python train.py --n_layer=10 --d_model=384 --d_mlp=1536 --tie_embeddings=false --parallel_block=true --init="uniform" --beta2=0.98 --warmup_steps=200 --seq_len=1024 --steps=3068
Each number is 500 + 25 x the weight over its row's rms, rounded and kept within 0 to 999. Layers, rows and columns count from 0. Numbers have three digits each. The size before them is the row's rms in percent of the matrix's.

# layer 3 MLP down (transposed), 1536x384, rms 0.104, rows 1173-1245, columns 0-95
113:458502513452508493526492495512509483526491537526498503474460505502483501503464524491472531549518557541523483472504486481486503496482524493521493484512485475512506514539454492487476531464488483517503519516522455500477505518536479497538495464477464478524469495509518519450507468526528501495
107:446493491473496506483486500472508507526469536502469551506497505483482495472501494470521494476535508500515527505477508452525513491488503473487498511515489506467508509474534493470480525530470462486519505526519479483521487475470523457541496522478473507538518554525493542493476536545469497558
101:525482488490493521475514491487540572468477501472475535538513508553509479455491486499524489482505511501457481468509505470503455508522525470486489480510503495505496495509514493531477542479481527500519518525495504509484493494470542469542514479474499493540477496500520512509542485510497489480
123:524527508474508522478530486500514497499498474500471476447502521506487479490489515445478498510551501480483479515524475514482498452496484501519482506488517514471516494532462525470499510437507492500509525495517484484512509538491487498511471521443490482490525510535481509518490484503446532541
105:500478491443491526503535514493497537502518529487478490503494515499548536533517529489502488549506460467457500513521472509489486494482495462480522506520529513467503537490504501495442507488458489541503499453502473483491476475504516484531501499495529465507497506568502487524524468526461499505
096:536475472496488513487466488476500524532551497525505528494457502518520506523508490509525461493489527497550493491496518537445517439505506464522537477487484507574529461481499490495507519468511457496463498523508516512480519514508459459494472493483506502477537511509497503470474509482513481481
104:494496509556508512528535504501497512509501497491535508524506472462451480482519482482507538508467484497551512492489541515527519502462467542502495492486494479538482496477540525517500535522519476475498498480495527504544476476488518465461507518557535536482524472478497518521512540456493492517
080:501495475499488504541509512501493509457466498519475489472502528501491483520484518473452483470522479527473507534466444491487487469456507466483466491531540528490506512528533514562528520503483527529484503513494486509490499493455531462499461518482498486509495483510469547492490536483511484480
105:500493500482516502514527515513492522504495488468473510507496536504468478489506483479514484494496497511479526526543488490487532498540483499513517459494455486469503514481482486519534496551538559513472521504527457495516463513492560513555519473509475504514449478548489486514509469498514501514
087:476509507486527505489532453480535448497485507449492476599505473449496493518549507470518522488462520492508524483458512530494477496466507516505535467525482493501560455486479479500512518518489507520523507500474515540506563470471465525479500522516477475506489504501483476491520461483476502525
100:485536488532474466526492479496462502459496467522512508493529538491530498512504499468500526563429491504512461539476513480516470519464524518499568499499469491509507482503524471456504505520516538483497516508476474490502486544457503524513448461538485508484488489482470475506521535512507517422
114:505504499500468549514449533508469515513510460527509485480498484554474506523490521465465475469475501526483531488489507536528545484515499517520508512487438507522502503528489474535490482498532448485472543553503564528478524484495513519494542514520518529494547517452529470517540482509562487457
092:499443468508506498479454509499541466449459488484483495535505499515483522509524509492534500507454497505486470533494475490495456521504495506495474471535477494490462518500522526512478502478484480539523504493505496474497599483505507483490484443516491497483538524544480529507486539499507507526
096:518520481457506469481505537439474553499516486483486475525479475463471534491533517476513500470498481501504482491506532461496505498527480498492505501476514539500504508503520467477482478555485536500503479455460488455534461454493553487502500476505460501481471457489504512501534550554492526493
109:475524475461509531498493509512523559482479505497485497561482481507513532509519482451523505478531441529491498503489503519493463526503484499490539493516510478492498548489462510500493494527493520509465518501467530498483512503485484498516554512523467537529521493440515473501476522518485512481
109:533524510499480519520524527484498528501490534558499465526542530539488490514518534505483519502517485496508467505531553499505507454497488477503503456516502559513513530509490525512513501550514501494492481454513508450489503486499529491498526534514510485521489514496479473527494510529496493483
115:494522460487534519556499466492513506520483490466495508526465502494509454460498500516480519499537476481515480505506558502496486510517425501536515513542514518534469486494529486509469520518498495474502429515523504489489467503478490488478491544521477533481466516500539508519495471503507455525
102:520481501439480481461462506511463523494535507508502480488496513453488481525520550468531453517486485528506479472477525535494508507502510501499487499521521554483460495465534519459516520512438446452518505466510482500521530507521505508529484522499473471495558503476522508518503524472495526463
116:497521509459517483463485561535546499515485514513528535501521523514517517485478524562537515503522512511534534496495477532528474473513544517530469480469493492474515496470484508478449528506515549541472481493481488486467505460483484466492494453506525525539486523526518475520516482476488493472
101:479476513524481520493447474484521490482514521475517515475454523478498496495504459500473423533459486507505518555524485494442502514494502533527559485516488518534526513515501501514462537545526458483486537485511520490509475530503562487523534514507476435547484474499486491489520505492478489494
107:506494497489482527496496482529480489514513481540514512526531474495468519473557511485482441464512481473537490518492473507462474489462481499483541498520495579520520455510488459541533505459524518483502464457509476517518535505524452453505478504554481484490522507476513515526528531521479517537
098:509499529446534464471492482502481489505466469492526477490502499508523527517522469498538480531510454490501532540455480473526481487491532509502499482500489491522548508477531544481508500548490494495534537513477514500436510524503496431512512516476509531530521480484515530475493485425512484482
105:466509483492479488503522517532490499494473510480476468502481491520517491491518507471462534510490488468481537471537521470514483502498479513460541539478492518492492488498516513511512537495535431480517493480489495511495476518518568504479445487490506483491496478487476482548505514503466563528
099:467464503551502453489492489518516509447433524486481468490487469487490493535513546469532455471510491491492529465477530507507474532490480475494521549462476492486523481510448492483504494498488495509516500503509454473477525460545491506492524498517506507474509567483518497484515507487471510527
099:547526521491532518510469507497524493497476513492512494507534518471471528469504521480556492509526470506459509499481523474492505497492495505487511493531472492528521492462534467495495488530505535505503520507475525514490471499506521480473514491551472515508490462475521467501482489490535515494
117:538487508532531467486466522515487493506507520508515488466522500487503519507475523534532506508490491539451522473505491502573496478455518500460471509532536520507578468475482519506538499495520508471506537459508517477526513546507519502492499509488498504483476496449484461481524486495497492474
095:468499472495476506519513467508469510500494499486486508529504531467494472494528447484506501479485487477498511509523490483535504492479517509538453511493447489478486509544514465469553497485509513486505475501491568464511480487501508522506482465486475488492496501456488505474512504538536501500
096:519474499536456496493488492492451515486535497483567475492450527530531502516518530498555480449518522524487460479519483475495525488488534467486443517522492495504461492518508519513504527514506493504461518533480556499479519496492470468471489494510489547516516478491500493499525538517525505496
111:481492501488473530504454496487527508505471506444495488467510480508464524494477480474514529478510463512492492456476482467465499554539484483496503509532524528494484496476480495467475469505470465542532554447514473500484495518507557549516540508526487470534509510469500492501527509510488502522
103:531445501554465498547531495493462502530531468493480495487519497482492518490485536499491506479503498529475508534495486429496498514472460511538499523465464550541490500494542493532482491509526530529527497492460481524491499527461516502474497531494506506459537497519549502448443524510470505539
102:533508521513492469513511484550494531527489474476495507509471487503507519530510476486536501477462487480513495455504510534468474488463489521519469522498508489526531511516472527510509483511457483457517467515466519487471521493513493492519543541510530520487505539498469491518482491530498490537
074:518513496533514489526509570467531489492468454496510524514481490522501503482524499531488541500483514522482474501490438484495478513509499512504448518522533494474469452541494509528533570518478473505457453483504491505467497514479501525494431488489521474468470528441550517501501526500527496487
106:504520512482521519525479512500480499512456492528494476483507474512461499491452473547504516504505444494449515516478508508491502481528479481514493529458520489493469497482500482446498482455551489550465544514543462495517466515497507470481510489496513500514503466482555494512503469540466531492
097:485520486497485504478518483519496511484487490517506491521517559522525490524493483498502535474513488546514445483516520504524471499511495499565488508472510503496489545463516480489492523457532522505482566478490497479500439499558520466486517518498499525512503494446530499527462522467493500485
096:490502526519500530506504534486516458502479462507545511508505531491447472474461525515498544515490496517470498523495464523437517486506512468530445499498478511442512485540503485487474491446475487536487491497472463499507490502506496502528510504518482489458450540511545502511513495482489541500
089:515516518477514471495488560529504478480457503512489489533534510459544495476493531499502532492519499488489485512472474499526474531517508495492448490511513485488520499520525518488464517517513520531512479504516486526499499450555461524490450446489468553465446489530532496521483491494491538531
094:430485436480491500501488494480488497487519510479496468501481498544507508498453534518465498475562496533521497468499504558478532498493521481518535469496506505499509487493486495469453462490483483518467530521497487497541514506482480510503483509487468506523505502525508459495480537468521512551
088:501500516541543478494503530506497485510484537493504508493491488582499510520525497524486536497518506469516482483471510510497494497530490484488472479541537495481472499505540544558477516504516495487469455472569481517500491508510496512500512487517470515524487469571503518472455535483476508482
104:455512533495485492524473469474445559520537488480490501541462488470501561548497470493497477455467533471464456492488479519480508495458513535479436519505448471484492494491504473504512471474497542547510484498499474508475530545527445543516509511545528482522484510531534525485501506490503524539
095:516509523508491516469473484519498501494539510475524499488471495486501522513482521483525464484502490480545472530487504500523453493498488537508523508514514487461493521475504513498547502522480490546490540484468489507523502508511469505473479471474494485459503500478485520496490511469514520489
074:476499508516497479447532498523487500446488461534455505503492509506513474500463565509473482460485481490521520484505463513485539485473475482520466531545468533502527497531499503474512504494474469498493502521534506475530485505461528477508469497473545493463489490478536505545489521499496482469
096:511475469486504498522442469459570507482524503501473491528501527494490514497473477452516454484496460566513462520541494529514520506503535516524494534452436508508518509545515498479471482540476492451552513529469479510521474488510473511476518461516490493511508492427488486498499472550536490504
092:480473458524500494524450508505480518474515515506525526537492502498539539491524482515531477505496504520523480530504505535500514532530546489510521511497490487488519507505526504514502481539498489501513505516495488494540470468505483511495515443546497477493545485431513522504520489494480507459
102:482493456487468504506525483487478482514469460492489480480505494547510497493475511464491523455527471517495497493480503518499517466500525521489509555523500488511496500500521500507485475538493531525542494530497512463533535461499524531478527501508500492534492479539498528488470496507477510466
104:468494491502517486471486519508479424532471450540509534505508497485527505499473545487484529492529545502495483503535514524463499521534512501483460451472531545543495530502530505497489512509478506537486486483505493528479486484525442486468541454459545479516499491506500498537469474539496510444
106:556518495546466508483540474501501484489509480529493506493477537467470432481504489503489460491490448505524529476495506496500478497513484467500493486504434549483515485476534508514471545533515456515503484474521524533515487494486482510496489498512494500496520462498526536503523509491507518476
105:456491502500511488496470493454490497514520519494491507486501503478520490487484507494475488483465532560456500487466477525486491500497489471468495527502546511522471483510540493464473551502509472500542501494519456504488513528524487527505502524462528532477495425479542524463500508473487492548
101:491525473520485464519462507501428506436511513514486497500522517542468493511506462514476542473523531485494521510500528526502532498459528481500493513537451494489493516508511511500563513556480509520460543501485472524549514540470522482510550520506508523497488529504495524496520508486542494482
094:524452457474485507489523494486506471515472528424512491489504502502485522528535502450495525514494504491521527498533504483476454517517479511472556568501503470528509509509527508488499528473503533498500491533486546522499544509507469487534513440488470524462486518526506478503466525489490508472
098:482485494511509472508492513520494541519486474492477487489527514503517484477478533502545494467488529487531484505496501533486457529512514515460494469525523443527487460496488502466490511493474508552477486514493577486505488474510439525476461482451510528449491519454518462495548485468504469496
104:514503522461519472506521501453525506498521506460538532504569442462483457491497521481485504523512545503479505517478507509478486479494493493505442504481517465516477527526480505519472507517489506519483523500515498504517510519451502506493483498456523534509516511451484534491497479517490501525
096:524486506484494525542483517456507507475483507519498523525477484509523516494517469443491523482529506493507517501476487504510490520533497529518530483479486503529463516534515498482475546480540484528516508488478529492486476517506511492483491477514489469517500508476480515480508504487499481527
099:492550535473509498473550531544528527500444523495517462445523475443490512508520519524495490494510460513521516540498498493484439476524560492496527489465546480497578513487498552501494499521514489493495481511519483493528448490501555534492467467470502486464513506507475448503462525447483542556
096:454495465472482504508470512511565485464466456490477484516456514512548497519578480488514468496529509494500511513482483514494484508554502534492496524506492500495479487472532475486511496499454483488475509495522479534551526484468487481482484458469478476512522484461467565481509473495557503482
072:441478467502517496531504541520540513501456504520482485506433513508520499546497526502501537532466473483499511462459481522476553482494487514451475488547525502480517448482479489463484507511514476489496512502515527493512478484501497456486479515495508532447475506512529501488456550463521453559
098:513475493493496532491501500485524519547457448498488430457480459459509532506533515459526471468495517460503503531465470515468490495527501502544514529503477503535491566483489479500508506510500521497506525494543510492536526561484490499539511491500497474494453484491468485507460480487510478535
103:453508476482505528508469479458525505495491483527457538499573553520477500517491504508457488494532484493516506564511524463504512535520504457503492480539525522503499464462483550501472494484513507511523481493510482475506501492481539508549489480522508529521508544502516484501472500466496515507
110:540509506504499497488486541523482485484505527517488530469519475505484488461486468520488515448509513470507465496487492459496518464539512463518535498536530482483497507517469540462494476505511460478494517525485480530512507534497476573495549523500506485489508525488458511516549485488464517484
099:526492512526487526500501469478512490475471486486460526523502464479437537477509504482508488534484474474513487492475497449525488529479490496486461487549516508522500476516506500542478500533454485478472484508487521504481481477504473488530468477499542512479485471497468516504499489546486532477
087:537439544470500481464510476510527500460466492490501466529490525499496476518533482517494532476493515484512478497460462469446515498537518453512501518519463491513511487511500511501499508463487537470515500526508533476503492534514552501487526496515500451473458530488500508462509505529517512493
102:474508531529470498461479488479482518505533525500465518454498468472527487519513516456503483475475559510504503532506505476515520497520500495515496487532515490544516521501498489502528480500498503506502507491500546483542544527485510485501493494512511510478514518541503521510485551489498551528
104:441510534493545472460451496466513519444515521509481512502536491514512479517576474515549540477507537480526505449511480487471507550492545497476498470468477536502496518528454473475500479529475527446535460512524482476520490503487489513467518534493495493481513510510510503484502539499535495499
101:524498531476521468479485518512520551516493509562474468490538526505505526509493540478473528485549495503500492464512521533486508468510469515495544502516490463504521483507518542505514499491519508512528492447524488500492530534481536486499530494523492489502517481501526514517471535494485513487
094:493492467449514496537480468486508503518495507441500466526468491513519515512481496497494516530465506508442492527515501488449529507497521511452509492480450488454481502519530504538487477458479478523462535470471526506436488484477484478483462504503529498496493515510506501506481481439478473463
080:504492514522531495494487512487500494515490526482491525495473519494549519474524515519490509488460485484448527517463523529463544500509496489512502492513493513532522491511485485501556453479487501493521479506487515527479470496470524501440501508479482481505527513488516518485468501495536525498
097:493525493511521532502531502490536480510524504526541492456519495511541473491531466465459482539506520542534500516489539528530527466473498474502545496516494483525487485510502520501495520444494460466533506515480481535488478506475507497499440465505477533490505482481476529466515505556530501511
089:511495508521551501538539519486463476493527490502520494515548514498512489485509480476524496528515525471476495436491474496530508485470502499503509511540528546531490476489519503529512563474467485549493452443491506503490496466507532512550458459462481471473489463518516522515507474489517515495
110:533480497465535462534529500510541479504523490465501483477463481491544507476514531481528493457484505484461484472487533552516501518543515512475495482517508533493476504507467494510497510461512447500517540440506480485492516458484461510549493481478503458486530507512464458521521513516509508547
100:534526533477521511522500475543507528489509505521545499527443486516448531480484466473494466482516505499530529519535525508487500498503491535512511498428503479518571505501498482480475433508523506502497544485513517463508484516524435516474541524549511547492465494523525481457501500516523523489
095:501504497481521456513508503508486472527508502461482493463531469513518527542520522534505509530490460483528496463503495475471479507515498536575517498454519485547451538532494529510494499457484539469493502466522526485481519505506536480543503469453514482521490515472516469489500484534497526505
102:508476459488480474474513470475462521513513462570507481476518519508489479498529480469471474462490564543508499507482492495484511498487469509486501576525517482502487508451505519486547464538477482492470508538490508471525480506492497504518512543499537505507465483487523496507500466524471471497
096:490518476515478540488444517498525478502482481540448467530499502528534509495470493528517523518482499470472487506464513481478550504483440503505527522503536496500466501512503567511460523442494486452517494526518503523511520492474532494485475464520465511512490467543487506502504500500480506497
108:483522494450515485496472445455519489495457491498509505511507496492506515541478507492517466508500513445556523472462523541501506515453477535525473468460518516508460490452480525536529490513491488503519469512537504484528492527487557486487481478495486483518492526528500499485517486538476526492
# layer 3 MLP up, 1536x384, rms 0.107, rows 1174-1245, columns 0-95
100:508497514521482456476507522474500487500505551544527521510537487539547495487484465488472513553522492522526533508506490500501488480504525512512503502482458487507526466503512489508490523531508507533498488490519501497517489521535495481493512506520486520540444515479535447500534473481500461476
107:534484483566493481489449517468486553473512461490464470528504528502483490534490473503532509484487475477479546432504504460486468477482526506501526471504527477451494498505473461541479514502502526481534505546514474534539486532516499521488515492470503499495483547571543473499484524500516479508
117:486519499478489494502513488522489528518483536498468498447487485539483473498461474513543470542501488496456453503524505499492493477483464450506451467514454464517501554512487517532468539530496477539477474496526495538515493529529480513525512476473474499500523519526475491517465482464496519519
094:530493512508560493495450525507515492472468514490531498493554480540480497493463493534507478529476514483511513502502531460512538528465462501493510495493508499486496476461533488543472544494480482518518507504537488493464489537472490486451460475493521531509525483502485474461513469497473456503
099:487472487450516507531496542471489491496527539488521489521534508527502503480472514531530499472534488551475468496512449465480452539488463474492475500495531505449520552520461478513546510513486521509519495524485541521544489490515468484511531500476512522472535490493537495538478563484508495466
101:506508521506482483463490554503488458520477474508511459483474506484558488491526533483469490479529471455509497491535492521453449497487477478492482511510526498508489485510541515467488501488480505520478542479522536504489506492459519484472485497464491522536504456456523499515508527534481512486
091:500470509453493503465500505474519468489525475521516519518502473483523515509495494531489502507458508514535515482514483535536527498530473532515502540524491462502466459469516486465494499542520521518484493461492501499522494497568497491501532501501481555504481491498488519510531474518475465509
102:474490512497521525526472491519486521524483509495491456524501459480505504578499535499464505455474502509502478540550531535503500470512508492454464532512515507493524519511498502502496467530506546495436517489486495469513478505486491483455467478510516515491484451561511532491478501575509474532
089:511521513521431523499468522516462539504422485516484525481505489512494496516485477505496524535531480559512511521518513524489541526562547478507510518475509500480487526526507498500506474492479542546529500475455511447464468446478481494528512523506511516472452492512491519454479536481537513500
103:469475533525501484511519491514534469458492454449481486507456519518505533514516518507518505494532514455508533518509458478498512476495482482537523461506482521507535483456521477513487469484503537509490486503496485509491528533491466454486507475511463505509489428498513487519515517529502459518
105:519489520498490499499509502543459516515496492482486548477479533519496494507485477494512470507500501494499490517469488509504527542474475525466491484498428489518480452495494496512502508509463487535511549517488486501537485497472509513474489509484477489458505474531533473463522491578520547470
092:521523518528477489524479513431524478487482498510504487530498468494501459554510497495498500533490515469453525488505492449498472524452513505510515553463522493477481513465484462509506475492478471495470522511484496507524437504491490500501510506504481518478477528484527498451494463488487549525
103:507522508494529502512489506532515484470495456543505529521511495511488471467443549527473520537521424531480542484476495496485491498463543496470541511505499442550504505507480505530532520470458504467477524502540481492481524501511489509448516486517531498518472490496495487506469505499515503485
104:486532544520519501512488549480509465447450465507514524508501500538474485536508483472481475517513532497484512468499521491514510506479477480514533534548462460531543497480485517463505512512514535486530510467528505497495508520521534473472533497541523494543480473458492471500506504440522481504
106:492452458461459443476503488523490505472511500550502493509467469514481487516499462504499456473494466514495521491495535457446512543449502500503508486525493475519521519499494502516513501536545507485521485486458528560503538510507480476466481467471498531435496503516551471474477496509480482525
104:498519488490504500478521504496500515479482489489526489507485461434527520481512517463495477541495478515437500482515501546487464492473474500513507509531511523504484513536508517516488468476503499498494480485479542508507485533484497532489499532533492477496547480528469465523514491487512522504
116:478535513556486509482476507485479510467478485477454524522521465496503527501498436471501502501510473510466479557498478539503492477495491495527478509485535510531488495504520482495487501527522473466502497484502494466542544507486496479540476490495499490516462427549458506494482491502456467477
106:515526486502499508506470495460522502489515519483549522488504536527486509519538455483521508491556500531523510512464480465492484464486516470519509528495446487469493512525529478543525510470505522506498488493522496503490491543534516481485479478494501502494542521501533506497483492522508486497
103:472492469543472504515486535519511498472488494514474498502486519466469466505485488471492461504476502476516549448500561493536521507482475486512531490474458517499509496530518483505477505513489480498503469496535503531508522496499537465504485482543511516539529500477494487500542489491515525506
101:517505481535523469449518498428504514522500461511508483486510505473517507519514547468529461540491516509508519471496490468508506519492474497513447480483503462471474525517489520517539526514480497528515546500492486513469529519474525502544519521501506509487482506481535476523558477515490490496
093:519525488482482508494492532444515529464467465519487493531513528485490523492476501500503527510484499543538523532476496517507510521519527499503501483494517525508523482506484513519482539495503466535511440534533519535497483516490517524506503524466482430497506525524437499482491543490528497563
103:499478498491473519529477486517517450515514514469490510511508483508491473502485518521469532473469508516497556491493467477502506503501488510513492533466472480498494513491480495528501523500499563519534467502561512553501482489479478447476513501515503501517505499437527516527495465474494473494
098:481487495465531457503468490507481491531445483516492499479534462511531508461523483494499552511502528510512432499519488479509496506526501507486466508501492534539512463481455543463484477517462495520496511488497472541539464479469498482510535509541492510469520488520474544500519506491511467485
097:466512478494516514509525536505469506522502465507475503485479518460458492496512547549548474540478516518481475453511514507511491502530462530484506532496519501506476452514513509525472502488508504503500449529485531468493471496476529510520509515528477526493556475540517492500546492497530523482
107:463485563500537486528495501459461480512564477505519487559484490466554504492509465507509548475487520521452518473513479513487510502491500517503502534486505534492496469467462482506544477496497504470526508504512536494488484509504535514472537511487522507531519487485497511481512485517480494494
092:493522546465474498486458544481488452480499547489524494518487546489464472489531511506492529455484516517511536487435497486474525549496484510497487522519545492507527531504459487463499514512521477497526483546510519476515512489506429498566494465504501489500531504467496486501496474503483530514
100:464502509498547535458513532499529489507461500481466480494552494502463486531452550514458493532494494453476498533501466502521507507534481558546531499492461486538527519481439508528474501500482488523517481499488445529514506488500533515503492508482500494490504492503492527527460463479469501495
113:481514479508496501509508511501472481446495552473529558484467488472542487485515513497502506475517517509509442453505462537526516501527492480459520476475523510511535499513479472497507467486480482509478503520507470479524487544539475513536485502494475530526507552502499494486483494449489510501
096:509492486532500494509479483503493488570511469499542520479459506532512466480505469464492478529483488483506511454568472434477500497523515485512525485518518505495475486477527477487446519468497532523481524499484521513492483523548518455520502511449502494491502466454539499515504513538509512467
098:561472537523535472487489492478477435512517511523465523493485495491491465511508512480471516488510535487524523537507546499479465507520516500502544498471470508495529500528500477499510538517493512491522504507506550521545498511517481475487510506494502506514511461511505487509469486532512525508
086:507529489469463538446507504503486472495488548534517516489535489499491472499509457483505461484497526532478550545530460499543540501508510513500522486476521457539545497453515498499475437525486517513471493488519502563513483471486521529511504467490491506524493457526521485507506486494479438490
107:493514501512496467471496551491487532474528527514535504474480546521519497480504522486477487469543475476475495496508531544492523498519497520460482508486513562457454524495516465524508510512547487491506499499519534480450451483489500525502555522520472485494517505468547517493491484497480520490
087:488492524517500512553547500519487470495477486475517566538502533491451516504488468461511496550510501498487495454508492518481520506515524548485495479464514491502493513505540458492458510477508510500542547541527505506501494473470468529506484468494476514478483491525490473514506513519466536509
088:547490478474490488523527537506495507499540503488489467509496484508513470505429549483480520545515546489526497555493525494487526525522549522516467486465463510468521513515529515509511558518491457499516530512475557530509462479513486516504510486558485522450486511485491492512494533450509503520
097:530506509497478482514505510519533500495512529521501503495470507534466479513502475518492511495484505514506480480538514491485525463509493492530552535490509479515480513479503500452489487539499495536493498477479497523456501520465529463435509510546476496484545509489516505537486452533509465486
087:527492527497503502463504518466505510473541482498455500491548523492479471514553461487498483448472532498500462490435545479471511509479473540476489489450521523492541519514463485502567498457477481511511461472518485538495495496573509457522535534501477480486474491479513469495517479479510466495
097:522531533531496492490485486473523474467511511474514469527509515453515511490465511500489489474476513515496497493504500493510484482549538470495448525471498506519505508497481495454504484501486517503484476510481477535473477507543459523491455485470498474500523493490519499480534488465472484508
100:477520507537503473487492497497520481503464515456510540525497468534492497523487522472502486505517500478487532510480558531518485526489507505583532502481486467518540503489523500511519488496435522473507520506518512452518466512476475519514510496466500516531539512533451482463518459508500506494
098:505493494505512508471508538493520452514462492489473505502508501499539522526494481527517522487486459475463505493499464499486529488521521526510483461526533492479504496525510511500491546539507500534508534493458504501493493476500544513502505521506526557513528492530528486480464488509491530512
093:468502546477482495455515512499514490524554497511528442507510485478444521488562488513494478496463455510505560487543524470498476505494492485525505522478514485537483501498547505544497491465486453515476529503505487532514462552497479483482508500552451503524491499514494531447504475541506486580
096:513525503507481502486530462450466479518495496489486461523517518523497512467513481494508498503493498494499467498453533488441528518465488470430469493490504492510539521528536496559516470451493475519484509448495481533514514526483522481483461514494522474480477500526546516510508519456504451487
115:528534544481475522487527501505503533538451471520498463525528535479479486498508489478487535487552455519512483463482562501502522492522502540481502460506467523533491449503489502525500540487486498549488509503533477548516529487526498512519467489472517482503518539493462489502465474494537465479
095:531490482470479478450522535533542517471444503507491470473482540499547505509491489501490505519465530518468453515520518505486480522448502464526515488497458476503522526494523494488516480531513493473518517514511453498494517468508511533508528483495459479516539505480527506476475473481467530495
099:540497460485472469501497505482551526522503471512481492473513532502525527494505497506485478487521490517488438509461495546487510519464556529484502446546521483508458513498522523501467453481457526518457503506526488524469530470515497508477474457536495479484529489548492525505503520510515483475
107:509446494531549461495533498545501456509501464537523536494523472495513497493477484507520497527467480532509535499507522514527494549528540515517481534470510492457512480455523526543486471449531529551477505479525492517513498528429518515492481507442512526530525458489526490494519467517471507502
113:493466547481533492510498500495480504532444501472493502514510544448494530493539528494515468558482512488489490501545513542472516484505492553512490505516470501510468452464496493484465513503481518494470541498513580474488505503488491537417520513492529507522502465470462519517518492475519508515
100:466505470486488466455509510495509503486468525462496533480510481485475540509464484502453476512494470505500463523492506524536465531514494468489472500478543506455564541531509519486508484486540488525522559483472490486499446466490478463497475490501470490504502511509552512506515511504496545517
094:487530522479527496499478464464496545513532504516512497490520491484478496489503516470507488467496465510471507484474507539517503464526479453499461484499452507444518498504493527519535506472470530536432500476505523516546512491523506498469502518531488530482508448531526539531455494472492504470
100:488507556518465515491462482444508450485492518459510493535520462501510531471468513467482458494533545504500513500510522504486576476510487517498540538458477502516501511494510471523500529513481490460496501493514498500491495514498516490507538487492509481528492518453521521486514534533442495491
099:497483509504495429541528503490509537560509494499476507508532472479466532478513541502544511458501466515569535467491502495499477490466500471471483515467508504481513496509501536493467510519492520483514539475480489515542519503506465488500491517463468508520554456516495472496486519498480507516
091:476525497509441498510517541562515478523556484503511480510472505500517501472498460518476503532550500491504512508522492479472478480516466469472463472453481490441478486519521494504502526502520505522519482479488504451512486452516489496504526511514511546509551525504512526513502487499501484503
094:548491520529506524572505539498486437514464503512486505516516531539495499492544514477489491501472459505488506524523494532523481512496501499522464550465459539493459566542485510498476492474504486492517463481486477522491530538509540451500501518504537476479484470529489510462508482529532460517
089:507434531487495485515505510533485493484498533536488531495519531527491485492508501496483487530494519518478543492491483492485447489528498528482532524498532527469515475487510501439513470540502502514528520495497502478487530504462505563502510557502518497493511501490512547459547502530515439539
089:507534470507474476444495495491509504476487523510527492468513504482513490525499486489508465491497508518478487485531501512522512499497468456528479474507502474543479535498480500490480507518509510495504507483502452500519513482493491518474526467525482540510479529573452473487455510491505511484
101:533489474519497513527546508485503481471490493481518503486521496476475505498506515499490482492542497493507508514516504495528491515478501498467527517482506496509472469501549518475504546484492490468498531518473520518517507472501539503544512502500490467539512454509527531546494510559497510469
099:510511511512502510487518537481507496489561492468531519480501515498525507523462545489506489472516498498474474478518536547519502500483562530488546505526473459489516478450529493531481460491481489473516507537463472452462472482520483474509527497480529525467478501515481556480521510455507536472
109:498493510533534539503513479514535474511532494526498472467492489506507492529487555526524468514431526513474477527542484497497488476502522494510494529477462520511505503507465454509501528523532511452510474520512512510480549482484491493505535510477495470469504459462499497463512512531491523496
091:478486502485508483485515485477479494486482515495544485480510513523522489508493494528455551491527551515461499472532520540481475464526492447493529502524501504471452516515506498478498501506566544501550515533552472456454528519502504546507531514444484517493514498492471510482523521500481519456
091:500485530465539496511493498464492515506533442491504472527559502534469523512476494509497466467541510547495492509501505499517524504503503522501463489459480483509534488538508480528479475492552513568511492504498503489519542469498476462491506548473562510452519482536551503549510498532529483505
122:518532516500519505496481494484471508429469535482469532490462450525478484495524449523511493478509519477495505533515475485538493494490531543523509486494519501544571513510497472498478539512534489504509526484497466509499502527503511507478508480487497496481456500535537514489499487458525553477
103:471480474474520517492560501523472504521505510488490513504472487514485465524496494532519514489520489527528460450540511538500464491531511524520483504499474514478497526488535498496509505457489509504483486494506467499478470441523511483494511501487514518489455549504442501464464464511496490514
102:516495484509516518487474496464476544533489488547546510465480537471481486506496517429461526509503521499488480503517516449553534487459475483517529486491510502535520480504480477508473481510516529518492481474487510534521504492505484509502503563505491530480528542496455466504521441508518511528
092:454465525506507526465499539529484476497534525480476564499484513529479483508530483535513503467455498505482468519464493466490538460492506523508526512538466494478479535467500489511449510466531507506508526477514485471476497507513520483505464514482549539528562510479477484478525518522524506463
093:507535497534539468509469473481543482526528504559502526493531507493536533490496558482530503441529506481493491535510467526464512495513505498525490493465518500461491517497451458511488498485532507493528491478534508513474507458490525486477536498500475495496480497502501501476495448470512494500
109:513521506497487496504531532469471490494528504513504525529484505484508467472497492521500523492478523508468526509475539513516508501523520524485562495496476508469539519503510484560478499501521533487477488510515476500482522504496495488493536516463466475527501540493459517508486527449550482459
087:491499468504467491490487473519518523535506544541487491511471519487502516457498511499514494502501445537503451534495524515498483500530509487526547559484514498555518485509492494553485462515507501489464498519517529529516489495488489501474514521541541478526514532518535486467498495545510506526
113:531507526488529454513556508500492489513515546516522447493518538500485545517474540470505505501501480531501482516504486496486506514544546504476485457496473521489513488499552524471533526503530495522462525501527460481493555509519510490505512480477483517506542522498545500491497460476499541497
107:471494482491537461501505517496499506487475535520508484490507490514496496465479473494554514467527562515497504586487498470539509512526491532524468516500460498480513518486475511456479463546480542529535511478492536476531477471519564531496513484539481473504515488478488493503507515491441497505
095:496471508499484473515500517552489491528455507501494519453489545456498516485498560505517509487539519536514499520460453558521497454505503461471496477513484540496513509483446474516494505489528496503507497481500513526499495563469522563494482496518521524546511480498547529467462534522498468509
097:543531512494483521520491547537452503504469488500523514476492467475502467533514545470471517493531500451493517507506501492535507482521529502478515514515538479486493514485492464467484493515552466528555471510484518532529455472497517528522493505505455489493520539492481487489529494482531489515
096:527489461481475484480455511510529481510463497494477508482546487488489547521538528539506490524512537476449481449532466535484473553498521497496480489453456505510538491495514479533515526480514507481493484532484515509520494481497535435498497505555496529460509507514499506504503524465482490506
099:483514472482471475512568522500458516509482505510502510503496526512478470510501489488442530500547541532484496509527473534509509452508503522481528502511469459500500517542440464477498518468487513499528448518496492549489532535494494503488508495477497517504496488494540503500523494500481507474